Part of a small language model's weights: untied embeddings.
Each number is 50 + 10 x the weight over the matrix's rms, rounded and kept within 0 to 99. Layers, rows and columns count from 0.

# up: layer 4 MLP up, 640x160, rms 0.287, rows 364-463, columns 32-63
# down: layer 4 MLP down (transposed), 640x160, rms 0.282, rows 364-463, columns 32-63
up364:52 58 41 63 45 37 50 56 39 47 61 40 48 67 35 38 55 70 48 48 47 59 51 44 54 55 44 61 61 59 49 33
down364:48 27 66 51 67 66 47 71 71 52 43 54 44 50 49 44 53 64 44 61 47 58 29 58 41 47 30 65 47 34 11 58
up365:25 69 53 46 42 80 41 53 53 39 60 59 74 43 52 52 49 37 69 55 66 56 39 66 58 55 47 45 41 53 52 48
down365:41 40 48 62 39 44 41 44 42 40 52 53 48 45 52 48 53 50 59 37 39 36 48 39 51 63 53 64 38 54 44 48
up366:69 55 55 23 62 71 44 57 58 58 44 57 49 55 39 61 57 37 50 46 37 47 35 45 53 40 60 32 46 46 58 58
down366:48 48 42 40 54 36 59 45 46 43 45 49 56 35 42 40 31 52 45 57 52 49 54 55 64 62 58 52 56 61 46 46
up367:38 58 52 46 39 52 56 47 60 39 70 49 71 49 45 59 59 42 34 41 55 58 58 62 53 45 50 38 54 53 58 38
down367:76 45 51 57 41 45 39 46 51 55 53 53 42 42 71 34 48 48 57 31 41 53 48 49 54 61 62 52 42 45 46 52
up368:39 44 44 37 44 48 55 45 62 42 61 62 35 24 33 35 60 46 60 52 57 42 59 66 43 42 50 44 42 53 43 59
down368:42 55 37 52 59 36 37 46 39 46 49 38 41 43 41 37 39 41 24 62 45 42 30 48 55 39 42 48 56 49 55 39
up369:41 51 69 45 56 44 51 34 47 50 46 40 50 50 18 55 57 51 61 53 50 58 44 29 60 59 35 38 47 73 48 32
down369:40 61 55 55 54 74 51 49 54 45 71 47 53 50 55 47 47 65 39 56 59 61 54 27 46 52 54 49 70 41 43 53
up370:48 34 37 43 49 51 42 69 48 63 56 66 20 49 57 33 40 42 44 48 62 35 46 49 53 52 55 49 60 50 39 70
down370:53 52 45 48 30 39 48 37 46 57 39 37 62 33 66 58 44 47 51 66 51 66 57 54 46 48 37 62 44 49 31 56
up371:51 46 52 57 68 53 63 55 48 64 58 48 51 49 61 68 54 52 54 50 57 52 59 60 35 60 51 49 50 48 64 32
down371:50 54 59 43 70 52 55 40 39 65 42 56 54 55 56 45 53 57 39 44 66 51 70 41 50 38 73 61 59 44 53 31
up372:47 67 41 57 37 45 71 40 47 48 51 43 60 42 44 49 57 47 35 47 48 46 47 65 35 66 42 39 62 36 47 32
down372:54 50 63 43 38 44 57 41 45 42 48 41 53 54 66 38 50 53 46 30 64 45 45 24 47 33 66 51 39 32 46 54
up373:37 39 29 49 49 67 57 65 56 41 51 58 44 42 33 46 40 40 56 62 45 77 61 59 43 60 36 46 58 53 55 41
down373:62 41 57 56 51 55 43 33 43 42 61 50 52 55 60 53 60 55 49 43 70 44 44 47 46 65 46 44 58 47 45 58
up374:59 42 43 41 50 72 63 60 42 42 58 45 54 43 55 36 36 57 41 48 46 45 38 50 65 57 71 40 58 54 43 28
down374:46 56 60 57 72 61 66 47 30 48 46 40 33 52 49 49 49 55 45 68 15 47 51 39 68 31 44 36 45 42 47 32
up375:59 61 51 60 48 39 64 51 50 29 52 54 50 50 68 37 48 57 56 38 40 49 56 33 62 35 51 55 50 51 52 56
down375:63 46 56 43 44 59 56 37 45 50 38 22 58 85 42 53 69 60 27 49 44 47 55 61 43 40 52 68 41 45 50 62
up376:39 40 54 49 41 71 33 45 47 50 56 52 38 55 49 43 49 38 50 61 41 52 44 53 52 70 48 61 42 58 48 65
down376:46 48 58 42 47 51 47 58 47 61 67 66 34 54 40 46 46 59 63 61 34 60 52 58 49 65 27 49 78 54 57 72
up377:55 52 58 56 22 29 47 45 59 55 43 55 68 72 43 49 42 53 58 69 61 45 35 60 46 56 47 55 55 47 48 44
down377:51 52 64 67 28 46 63 56 30 40 52 40 45 55 42 45 55 56 55 48 61 24 68 44 52 64 42 47 25 45 56 22
up378:49 64 59 68 61 62 62 55 43 70 56 47 60 62 55 45 50 32 51 49 49 52 39 58 59 36 47 43 43 48 46 72
down378:37 43 44 45 41 43 47 62 73 46 52 43 43 59 51 60 43 35 57 44 61 57 59 38 40 45 36 49 56 57 28 41
up379:51 59 63 66 60 58 37 44 45 61 66 42 49 58 28 44 30 43 59 55 37 44 59 38 52 55 29 54 50 75 43 44
down379:67 44 63 47 35 50 54 50 31 43 45 57 41 55 66 40 52 61 25 52 60 40 44 47 60 27 68 53 57 43 57 52
up380:47 31 29 64 66 28 57 56 50 59 56 44 48 41 29 55 38 70 36 61 54 29 42 36 40 52 36 51 62 50 57 67
down380:46 49 50 56 43 36 53 36 29 66 46 45 56 60 45 52 60 61 49 46 46 48 65 36 62 32 51 33 32 46 54 50
up381:54 51 33 32 42 49 54 35 55 55 36 53 50 44 58 47 70 60 41 47 48 60 36 48 50 61 70 48 45 53 72 41
down381:25 55 54 48 43 49 65 38 79 70 56 42 37 45 51 41 60 55 44 49 65 51 49 48 48 45 63 51 67 44 56 43
up382:59 41 54 23 33 55 65 49 50 55 50 47 40 34 46 51 48 44 50 55 35 71 36 60 51 59 31 46 40 48 40 42
down382:34 51 54 47 67 40 48 59 49 41 63 47 58 32 59 66 61 70 50 52 27 49 44 63 45 39 60 50 50 40 72 48
up383:41 56 46 42 40 39 45 48 37 40 71 59 41 62 44 56 43 56 53 44 49 21 48 47 59 45 43 45 65 49 74 53
down383:56 59 32 54 41 35 62 66 50 50 48 54 50 37 45 56 51 36 40 70 33 50 43 48 47 46 59 39 70 57 64 46
up384:51 47 53 51 57 52 52 36 50 54 49 50 63 48 48 47 47 43 49 32 56 59 61 63 53 49 53 63 64 42 46 27
down384:39 48 61 53 64 62 54 51 46 50 45 52 36 55 32 47 66 41 53 59 65 61 53 49 48 43 48 47 37 62 48 48
up385:43 55 43 66 36 48 37 46 60 55 42 48 50 55 57 49 53 76 29 58 67 36 39 42 49 65 53 56 62 39 56 54
down385:60 52 35 55 47 50 58 44 66 35 24 56 60 58 41 52 54 57 39 35 48 57 41 58 68 40 57 62 60 44 50 50
up386:42 58 46 40 43 55 32 46 37 37 49 66 53 49 46 55 50 58 47 49 71 56 34 51 54 63 47 56 52 41 56 46
down386:45 66 60 29 50 52 53 57 47 41 45 45 52 48 34 58 50 47 53 40 37 42 60 50 55 54 63 65 46 46 50 46
up387:48 63 61 50 57 53 41 47 56 63 43 42 29 65 25 55 36 12 60 53 48 31 33 45 45 37 46 36 42 46 55 59
down387:65 22 38 40 59 64 62 23 51 47 33 12 42 46 55 63 49 60 45 48 54 47 62 47 32 42 58 58 52 37 45 65
up388:72 40 52 53 46 52 37 54 47 50 47 57 52 51 67 47 49 56 53 42 51 49 62 42 59 48 46 67 54 45 49 45
down388:52 62 49 55 43 53 50 43 50 39 73 65 51 49 41 54 51 44 43 36 50 50 68 60 46 46 54 56 53 69 42 54
up389:59 56 40 62 58 39 27 55 65 47 78 49 49 50 44 36 51 37 51 45 55 48 78 46 51 55 45 39 63 55 48 50
down389:40 59 63 59 44 50 38 51 51 35 46 44 55 58 51 31 43 44 44 55 46 47 56 53 46 51 47 52 69 55 57 59
up390:46 79 49 36 64 40 53 64 61 81 47 46 30 42 34 63 42 44 63 38 49 62 41 60 33 62 42 50 44 49 47 34
down390:39 61 46 58 55 58 56 59 45 37 65 46 36 49 54 51 34 53 45 55 40 37 62 44 68 70 56 37 25 50 62 62
up391:62 42 54 24 50 50 58 44 41 42 44 45 37 58 51 52 46 70 47 55 51 52 59 44 55 70 34 43 57 54 36 61
down391:49 45 32 49 54 46 50 47 48 47 53 60 64 54 50 52 50 64 56 50 55 42 61 45 56 41 48 29 46 41 40 53
up392:51 57 56 51 33 47 47 62 67 51 47 47 64 39 46 42 37 50 67 46 45 56 68 49 58 40 61 51 65 57 44 43
down392:56 45 67 53 48 45 46 55 35 62 47 63 65 57 48 35 55 62 65 54 58 48 51 34 64 49 66 50 70 48 58 38
up393:53 39 43 49 49 44 48 67 31 52 72 54 48 48 60 51 46 47 62 57 44 41 60 55 63 46 45 38 51 45 61 32
down393:59 58 60 48 52 44 54 39 45 61 52 49 40 47 61 47 57 75 38 72 46 38 51 51 38 35 49 59 51 56 57 49
up394:46 66 55 53 55 43 42 49 56 71 53 50 67 59 39 43 69 52 38 42 44 47 40 30 54 58 57 39 43 47 43 59
down394:47 64 63 47 63 56 59 43 54 56 33 46 32 48 32 44 24 74 21 49 55 52 66 51 71 44 37 58 79 29 50 52
up395:44 43 51 50 48 39 51 51 57 52 49 60 59 44 55 41 40 47 50 45 70 48 39 41 36 53 46 47 45 51 46 53
down395:42 50 49 52 52 47 56 69 39 66 62 49 57 52 41 55 61 60 60 61 55 39 48 51 39 49 46 56 31 64 51 51
up396:59 38 48 55 50 59 61 38 23 54 60 36 36 51 60 35 37 60 42 47 47 45 51 53 50 50 64 29 58 62 79 64
down396:61 67 52 69 61 65 58 68 35 48 64 39 46 51 38 17 48 55 45 31 40 48 53 33 72 54 49 65 57 49 57 44
up397:45 61 59 49 45 50 43 55 49 43 64 42 59 58 47 54 36 27 51 73 53 67 62 60 64 68 42 36 57 59 41 55
down397:52 40 44 38 37 53 57 66 48 35 59 47 46 50 57 68 71 55 59 36 50 56 44 60 50 52 55 40 33 47 44 48
up398:52 48 50 57 37 50 80 52 50 42 54 44 61 33 50 35 53 26 52 50 30 57 53 44 48 45 69 51 52 64 44 47
down398:53 53 33 43 55 49 52 50 32 48 39 70 48 49 31 43 52 42 40 44 46 55 42 51 60 35 34 52 60 53 68 69
up399:62 52 54 57 58 58 65 57 43 58 52 48 61 45 60 62 55 62 60 66 47 54 26 48 51 46 44 53 45 56 61 45
down399:42 21 48 53 35 57 51 67 38 61 40 48 52 44 53 52 49 60 51 58 41 48 61 59 41 48 50 47 53 26 55 55
up400:48 41 46 49 57 51 51 40 39 60 64 43 44 56 52 43 59 60 48 63 36 54 59 54 41 45 54 38 54 35 59 40
down400:37 51 62 54 33 37 45 31 63 55 57 60 38 55 48 39 56 56 39 46 27 59 59 49 42 58 60 44 51 38 50 36
up401:29 49 55 34 56 49 52 58 53 56 68 56 52 40 41 58 50 77 51 53 30 56 37 71 60 41 67 49 53 52 62 43
down401:39 48 41 49 37 51 46 53 45 63 45 71 42 58 45 44 46 52 50 55 41 49 44 59 45 38 56 58 46 60 48 35
up402:40 49 52 44 29 47 63 59 30 48 63 58 64 55 45 56 39 53 40 60 48 35 45 47 60 39 59 65 50 70 53 46
down402:50 42 39 49 52 41 41 54 50 53 74 48 32 32 51 43 51 58 42 61 58 45 42 66 52 46 54 66 34 49 42 65
up403:52 53 56 44 68 54 55 43 58 66 47 59 48 66 43 44 51 60 40 55 46 57 60 57 59 52 47 55 52 55 50 60
down403:65 54 54 36 66 51 71 58 31 53 47 43 48 58 47 41 37 65 26 61 36 59 68 42 61 34 48 54 43 48 44 37
up404:46 70 47 39 55 52 44 49 57 48 60 56 38 63 54 54 54 63 49 66 17 48 48 49 49 48 37 66 42 55 60 50
down404:62 47 44 33 59 50 54 51 56 46 38 46 58 54 51 55 35 40 51 45 62 43 60 56 45 57 66 55 52 44 48 49
up405:51 44 40 52 46 47 53 48 68 60 48 68 51 23 59 38 59 56 73 52 60 68 62 46 53 47 49 51 48 65 63 49
down405:39 58 49 56 54 59 60 47 55 50 53 35 59 42 39 53 49 43 57 52 76 59 41 44 43 41 35 59 55 61 59 40
up406:36 59 57 69 54 70 32 70 43 40 57 49 39 51 66 45 38 35 52 55 47 34 64 56 63 63 57 24 64 47 62 40
down406:45 45 42 51 59 42 52 43 51 51 42 65 49 31 57 59 30 50 58 49 44 44 50 70 46 54 63 45 56 43 40 62
up407:39 39 51 44 33 59 57 50 66 51 43 68 40 57 50 27 35 46 55 56 60 38 43 46 45 56 41 56 56 18 47 52
down407:30 37 52 43 59 41 57 42 52 70 47 54 51 50 71 47 46 45 51 62 44 54 45 41 40 40 61 44 52 32 44 53
up408:61 43 42 46 61 61 47 65 48 71 52 52 38 43 39 48 32 34 59 36 48 52 51 42 37 44 45 29 50 54 34 48
down408:56 43 55 58 44 36 50 57 36 47 44 49 47 32 48 57 56 40 60 59 29 59 68 64 53 64 36 48 33 65 45 49
up409:47 60 49 45 46 47 55 57 63 57 52 48 65 48 46 57 44 44 52 50 36 62 40 50 53 59 42 32 44 46 66 44
down409:54 47 53 51 39 63 43 47 38 41 42 39 54 48 63 36 51 44 51 56 40 40 59 36 48 42 59 47 50 40 44 49
up410:46 38 44 52 56 57 40 56 52 31 48 56 54 45 30 45 53 57 51 51 48 50 63 54 58 45 33 64 51 69 29 39
down410:44 48 48 57 41 41 51 61 46 42 45 53 45 49 60 55 63 55 50 51 38 41 53 31 32 59 52 45 25 33 47 53
up411:54 46 39 57 45 54 43 55 46 47 68 37 37 41 63 48 36 54 32 43 59 54 65 64 49 45 54 51 52 62 48 64
down411:55 58 64 46 27 32 58 57 47 48 41 37 60 47 42 30 52 57 63 47 48 58 58 43 72 56 49 58 74 53 50 74
up412:61 52 44 49 42 53 48 45 51 43 52 64 43 55 42 53 39 62 64 32 49 57 52 67 47 43 56 40 51 35 52 43
down412:43 55 73 50 59 55 42 42 44 41 54 56 58 38 41 46 29 33 37 56 47 31 48 50 54 33 58 48 62 31 60 51
up413:45 46 60 59 46 54 57 50 65 53 59 64 52 57 59 59 40 44 68 50 36 52 62 55 41 25 60 57 43 50 52 57
down413:43 55 39 52 49 61 75 51 29 56 57 40 44 34 42 40 39 42 46 27 56 47 43 62 52 45 52 48 54 70 50 41
up414:74 67 35 42 47 54 50 66 42 57 49 61 71 45 47 56 61 47 51 55 54 53 42 83 46 41 43 66 56 35 60 44
down414:45 55 59 56 68 51 61 38 53 37 43 62 58 47 59 47 49 48 65 44 40 41 47 49 57 52 62 47 65 48 43 54
up415:60 47 45 63 40 46 47 49 47 47 54 57 39 52 56 55 48 59 59 45 60 45 44 45 55 45 32 42 53 48 50 42
down415:55 38 53 63 42 42 70 37 24 47 51 67 47 62 46 38 59 40 47 54 68 55 52 53 68 46 65 46 44 47 51 52
up416:58 39 55 53 51 54 52 37 49 60 55 51 46 55 71 43 61 61 57 57 43 63 60 61 69 43 37 58 44 42 66 47
down416:42 46 56 43 65 43 57 49 49 45 52 46 52 58 44 48 51 65 62 50 49 48 37 51 40 52 68 49 63 44 55 59
up417:68 42 55 54 37 38 44 32 52 40 50 53 49 43 45 43 42 46 48 49 62 67 54 57 53 56 47 60 53 42 36 47
down417:44 45 59 57 57 57 52 48 57 52 44 75 61 58 41 59 42 48 54 53 48 70 48 51 59 47 48 54 81 44 59 49
up418:37 42 50 51 47 58 52 64 37 43 59 37 74 47 47 57 62 52 46 61 38 42 47 59 43 52 36 49 31 55 42 53
down418:69 62 56 57 44 44 53 28 35 44 48 62 74 49 59 45 67 48 62 39 33 49 49 38 46 49 56 48 62 42 56 39
up419:49 45 47 38 51 51 53 56 42 54 59 63 66 52 54 54 57 53 63 46 53 65 58 47 57 55 46 44 37 49 44 49
down419:48 63 62 53 64 55 63 49 33 59 55 60 62 48 38 37 53 45 37 60 72 58 61 39 30 45 46 45 54 52 50 37
up420:69 32 47 44 63 62 69 59 58 59 46 58 37 65 42 57 57 50 53 49 50 47 45 51 43 73 72 63 37 47 47 56
down420:44 31 50 61 60 48 71 67 52 36 42 44 37 66 39 56 51 50 43 38 55 53 38 54 61 60 68 58 47 58 64 50
up421:55 32 46 41 48 66 56 70 24 70 51 53 52 66 62 33 53 42 66 79 49 51 37 53 47 55 56 54 43 46 37 55
down421:48 62 45 52 43 43 44 34 38 42 37 44 62 51 58 43 57 59 58 66 61 58 44 57 55 53 62 59 51 49 53 36
up422:67 51 45 42 53 47 52 49 49 46 42 51 62 59 66 48 65 51 61 48 60 55 60 47 43 62 50 49 53 58 50 52
down422:59 44 54 49 53 44 66 50 48 67 58 65 64 39 38 55 49 57 40 50 56 50 55 46 51 38 45 33 48 38 37 57
up423:52 43 55 54 52 43 50 62 70 55 46 46 54 43 51 47 55 51 55 54 62 60 62 52 65 48 52 61 50 43 58 49
down423:44 54 55 37 53 50 58 42 60 48 56 30 61 58 46 58 50 25 51 44 64 45 58 49 65 42 71 56 46 70 43 32
up424:58 66 47 66 51 45 40 44 54 51 52 62 67 40 46 44 39 58 59 47 61 36 39 58 52 54 28 38 57 67 43 38
down424:52 47 35 57 66 48 44 57 58 43 44 48 60 45 48 50 57 37 38 53 52 51 25 42 45 54 46 38 49 54 41 59
up425:56 56 58 43 56 45 47 49 47 62 55 54 57 45 46 44 46 64 51 49 43 56 52 36 54 40 44 65 57 68 61 59
down425:50 56 45 55 55 60 55 50 28 54 50 46 28 60 49 53 80 62 45 62 51 43 42 49 44 51 50 44 50 41 58 25
up426:46 47 40 56 76 53 53 56 40 53 62 42 46 62 62 49 50 49 48 53 43 45 64 48 52 54 44 60 50 52 54 59
down426:59 41 47 38 53 68 48 49 57 52 37 41 43 45 44 46 32 65 46 53 72 49 48 54 65 58 49 41 52 46 44 55
up427:47 58 47 49 46 53 43 39 49 46 41 57 39 54 26 58 52 41 53 38 36 35 61 41 52 48 44 46 63 46 53 47
down427:48 53 54 52 41 59 50 45 27 48 59 36 49 53 47 48 41 51 66 71 58 47 35 55 54 55 47 75 33 42 34 58
up428:44 63 59 62 57 68 53 56 45 45 56 52 43 33 68 46 41 56 47 37 53 56 35 39 46 46 68 56 51 70 58 47
down428:52 49 30 54 58 38 40 35 51 55 52 52 71 47 51 28 54 39 57 44 47 38 58 40 38 60 61 46 61 45 54 43
up429:49 52 60 27 43 50 37 62 62 49 60 47 59 53 37 52 61 45 47 53 47 40 24 48 44 35 49 38 44 35 54 57
down429:55 38 61 56 39 61 54 35 52 30 46 54 58 56 50 46 43 59 55 54 41 55 42 46 61 55 72 51 46 56 48 62
up430:54 64 53 46 52 49 39 40 48 31 47 66 49 52 54 45 46 43 53 61 40 47 50 33 49 53 62 50 38 29 53 63
down430:45 66 46 63 64 42 46 39 54 42 41 56 50 46 50 49 47 63 39 58 70 47 53 53 40 38 58 50 46 30 35 36
up431:54 70 42 65 54 38 67 54 43 53 55 39 55 66 20 54 48 43 51 41 55 51 47 33 47 44 52 56 34 55 38 57
down431:33 54 53 48 57 51 43 47 47 50 58 49 47 58 59 51 39 37 43 46 40 44 64 38 43 54 65 50 55 61 46 44
up432:42 46 49 57 39 80 74 55 61 53 39 35 63 38 43 38 54 62 41 49 25 52 45 53 39 45 69 43 55 51 51 54
down432:30 44 45 61 51 40 55 37 56 50 57 43 61 46 37 54 46 67 57 68 38 54 42 48 57 48 38 41 52 47 26 52
up433:26 54 48 58 55 50 37 58 47 51 43 54 41 63 46 55 48 54 58 46 42 64 41 65 69 66 58 46 55 47 54 37
down433:39 63 63 47 61 63 46 53 46 55 41 63 45 38 52 60 56 56 39 55 48 41 40 52 61 59 65 52 68 33 27 37
up434:56 46 75 40 40 50 53 62 49 41 45 59 47 56 56 36 48 34 53 41 41 56 57 59 65 52 59 49 55 46 62 48
down434:63 31 62 39 32 67 52 37 37 52 66 50 61 54 36 52 73 65 54 56 62 38 45 48 42 64 44 30 55 54 46 48
up435:56 44 53 45 51 57 53 53 59 34 47 49 36 49 39 42 63 42 62 58 23 49 50 47 49 39 53 42 55 71 53 54
down435:52 54 58 56 61 60 45 43 43 44 55 27 43 36 54 48 56 36 67 46 45 50 38 61 48 42 58 53 57 58 27 39
up436:52 49 61 64 55 44 61 44 55 58 53 54 51 53 55 45 54 58 56 46 56 47 58 54 59 56 45 54 55 48 32 54
down436:41 52 43 57 49 48 47 46 75 70 47 48 40 44 62 41 63 53 49 45 53 56 31 39 59 50 56 35 51 48 28 45
up437:53 45 51 45 44 47 58 56 47 50 47 56 36 38 70 43 56 51 62 46 33 34 47 49 44 56 61 42 65 57 59 34
down437:63 41 54 38 48 31 63 59 70 36 51 35 46 51 65 53 66 61 53 55 59 44 57 46 49 50 52 50 67 31 36 50
up438:82 40 60 50 46 55 42 41 61 48 41 48 43 55 47 50 57 43 46 25 49 24 64 71 57 53 59 30 41 44 59 60
down438:57 67 41 38 51 46 58 43 36 51 32 58 44 53 43 53 68 49 42 30 47 43 48 47 58 47 63 54 56 51 43 44
up439:46 56 51 60 69 52 48 47 39 52 67 54 46 65 60 49 45 60 42 46 43 57 46 71 47 39 56 46 65 64 53 44
down439:49 53 49 47 56 78 44 57 57 43 51 44 44 68 44 49 32 43 56 51 45 44 49 53 45 64 57 50 63 73 45 58
up440:34 60 37 40 49 29 42 36 52 61 48 48 47 61 36 50 54 62 51 68 50 49 49 55 59 43 45 55 59 47 49 48
down440:55 50 45 50 55 48 54 47 43 44 64 46 57 41 45 54 43 58 53 39 60 52 53 50 54 48 48 56 41 57 55 47
up441:52 53 44 59 62 46 51 57 52 52 54 57 45 43 49 47 53 43 60 49 51 51 54 55 37 42 57 32 50 61 50 42
down441:61 46 58 50 56 42 45 35 45 51 55 50 55 49 44 55 45 55 46 52 60 46 45 48 42 50 58 45 48 43 39 62
up442:41 59 45 29 56 48 57 54 41 56 49 47 41 58 54 59 50 39 61 53 46 55 45 42 54 48 54 54 56 41 55 51
down442:55 62 60 42 50 55 46 83 41 56 48 51 53 53 57 45 43 44 46 50 63 46 48 49 38 50 54 52 31 57 71 48
up443:61 39 42 67 63 44 64 42 52 58 48 54 64 46 50 36 66 38 44 41 32 45 43 48 59 62 49 44 48 47 40 41
down443:49 46 48 60 71 36 38 41 50 36 51 48 46 54 40 53 39 42 45 49 51 42 52 59 59 51 76 63 37 44 44 41
up444:53 46 46 40 62 47 55 54 37 45 51 48 41 36 43 52 38 52 29 53 43 29 55 29 49 33 57 50 44 44 54 46
down444:62 44 43 56 65 29 54 34 52 51 55 65 48 48 55 53 53 76 61 43 58 54 63 48 42 63 46 34 45 47 40 46
up445:49 57 43 45 44 55 29 64 52 44 67 56 69 54 47 61 60 55 57 46 68 37 53 57 45 66 54 48 53 59 60 66
down445:44 82 51 53 63 63 31 54 62 48 42 48 47 63 39 73 49 51 63 45 40 53 50 48 60 64 58 59 49 58 43 53
up446:44 47 55 40 60 40 43 35 68 71 44 60 75 48 57 57 58 41 43 57 62 41 44 35 47 47 47 48 61 32 50 47
down446:57 68 37 59 48 55 40 34 46 54 51 48 52 42 53 55 53 58 48 47 59 43 44 52 50 56 73 55 55 41 48 49
up447:42 49 46 58 45 52 56 64 40 29 46 46 48 37 56 45 59 40 50 50 46 48 46 42 33 60 48 45 37 62 54 45
down447:50 42 48 46 50 48 44 57 60 67 49 43 50 39 54 72 36 61 46 59 60 67 47 52 47 53 39 68 60 66 63 52
up448:65 32 38 63 54 47 55 51 47 51 41 46 57 34 43 47 66 59 51 51 36 47 27 39 56 42 53 40 56 78 46 58
down448:57 58 28 47 55 47 56 54 48 59 34 41 26 47 46 45 47 49 56 58 25 47 42 56 61 39 34 25 57 62 53 58
up449:40 46 37 57 56 54 48 60 39 57 49 58 39 36 43 50 48 49 44 57 55 52 50 49 50 67 48 61 48 53 59 62
down449:52 45 54 44 51 49 58 72 38 65 49 49 42 46 53 58 59 42 45 37 33 65 42 46 54 52 46 47 55 54 48 45
up450:40 56 48 51 54 51 48 40 56 42 53 45 59 56 64 44 34 50 49 38 48 24 67 47 47 53 32 41 70 54 60 58
down450:41 42 36 42 29 61 63 43 49 45 55 50 45 44 35 54 47 40 70 52 44 71 63 58 32 44 66 41 59 57 37 45
up451:59 59 57 52 56 21 55 46 62 53 42 61 63 47 53 43 57 55 60 64 40 37 61 45 55 56 50 64 60 44 32 58
down451:38 56 50 44 54 37 62 55 53 58 38 52 38 49 46 40 27 49 64 44 44 48 53 52 55 45 61 47 57 60 37 41
up452:55 45 33 44 55 57 62 52 51 28 59 46 55 57 59 51 48 52 58 58 73 45 52 60 45 52 28 33 53 45 45 55
down452:49 64 54 44 42 54 53 52 55 59 35 47 37 44 44 52 55 47 53 50 40 39 52 51 59 38 53 52 52 54 25 48
up453:25 47 45 54 42 54 51 63 50 50 56 31 45 45 55 47 52 54 50 54 47 55 39 53 52 56 52 40 33 54 47 44
down453:48 55 62 50 45 51 45 49 66 64 45 60 36 51 61 41 37 63 41 48 66 52 43 54 51 39 35 53 33 50 50 63
up454:62 48 46 50 48 53 62 51 24 40 62 50 60 62 66 81 38 49 59 40 51 56 28 45 47 40 61 53 48 39 31 52
down454:56 64 50 33 42 27 56 29 42 37 26 25 52 75 45 58 49 40 43 34 51 53 40 62 61 55 61 68 41 40 49 56
up455:48 51 36 57 64 57 38 55 66 42 55 52 59 57 53 53 36 59 46 61 57 71 43 58 46 40 32 45 56 54 55 49
down455:48 71 45 46 39 46 49 62 42 48 32 50 50 37 47 55 53 52 45 39 38 28 54 57 39 52 62 56 39 56 40 52
up456:46 49 54 37 49 51 29 48 50 46 50 57 52 57 57 49 59 64 52 70 52 40 72 39 44 47 34 69 63 46 44 71
down456:61 35 52 54 64 42 62 53 47 52 52 63 45 59 49 49 61 61 33 57 56 41 39 64 39 52 55 29 62 55 75 64
up457:48 43 50 46 67 73 57 51 46 51 49 67 49 56 37 60 30 28 50 40 37 27 62 62 64 53 59 48 70 59 68 49
down457:46 39 50 61 59 44 41 60 40 50 47 49 70 54 51 39 42 56 47 36 58 59 50 57 43 40 54 51 56 41 59 42
up458:50 61 42 55 54 53 34 53 46 70 55 53 46 66 48 55 58 56 49 56 52 59 34 54 57 57 45 37 36 49 45 65
down458:44 37 46 67 58 44 66 43 30 40 51 57 59 60 51 41 59 27 51 57 42 57 55 53 51 46 49 34 44 40 43 60
up459:52 62 67 53 44 44 70 42 55 42 54 49 46 54 69 34 47 49 56 60 37 55 66 51 51 56 37 37 57 27 59 66
down459:61 51 68 50 56 43 52 61 41 52 40 60 45 48 56 80 47 64 61 40 33 28 71 52 37 50 47 35 51 57 56 49
up460:51 53 53 22 41 51 56 54 44 46 66 63 50 49 38 49 53 60 64 55 52 58 44 44 52 47 61 45 57 57 56 44
down460:47 49 27 52 39 61 41 39 43 40 47 45 52 50 66 43 48 47 28 55 50 46 43 50 47 48 65 56 47 54 47 52
up461:43 56 62 46 56 33 29 48 35 53 66 71 59 48 55 37 78 59 51 51 39 50 41 36 58 51 57 30 46 44 55 46
down461:51 64 48 38 51 42 69 45 54 44 48 44 46 56 52 43 65 41 54 54 57 42 55 38 52 48 58 68 44 46 43 54
up462:43 48 32 34 33 40 48 54 72 41 55 47 44 44 53 22 47 51 37 46 63 70 73 59 53 62 34 44 47 54 49 31
down462:56 67 48 45 28 53 63 69 48 63 18 44 50 60 65 26 49 49 69 38 60 69 55 71 07 69 49 56 74 52 50 48
up463:43 57 51 47 40 54 47 48 60 52 47 43 52 73 62 60 44 48 40 55 49 51 66 54 67 36 43 42 59 47 61 37
down463:61 47 39 45 48 54 60 55 59 40 60 48 41 53 66 49 60 42 64 46 61 38 54 34 47 60 57 42 65 51 45 52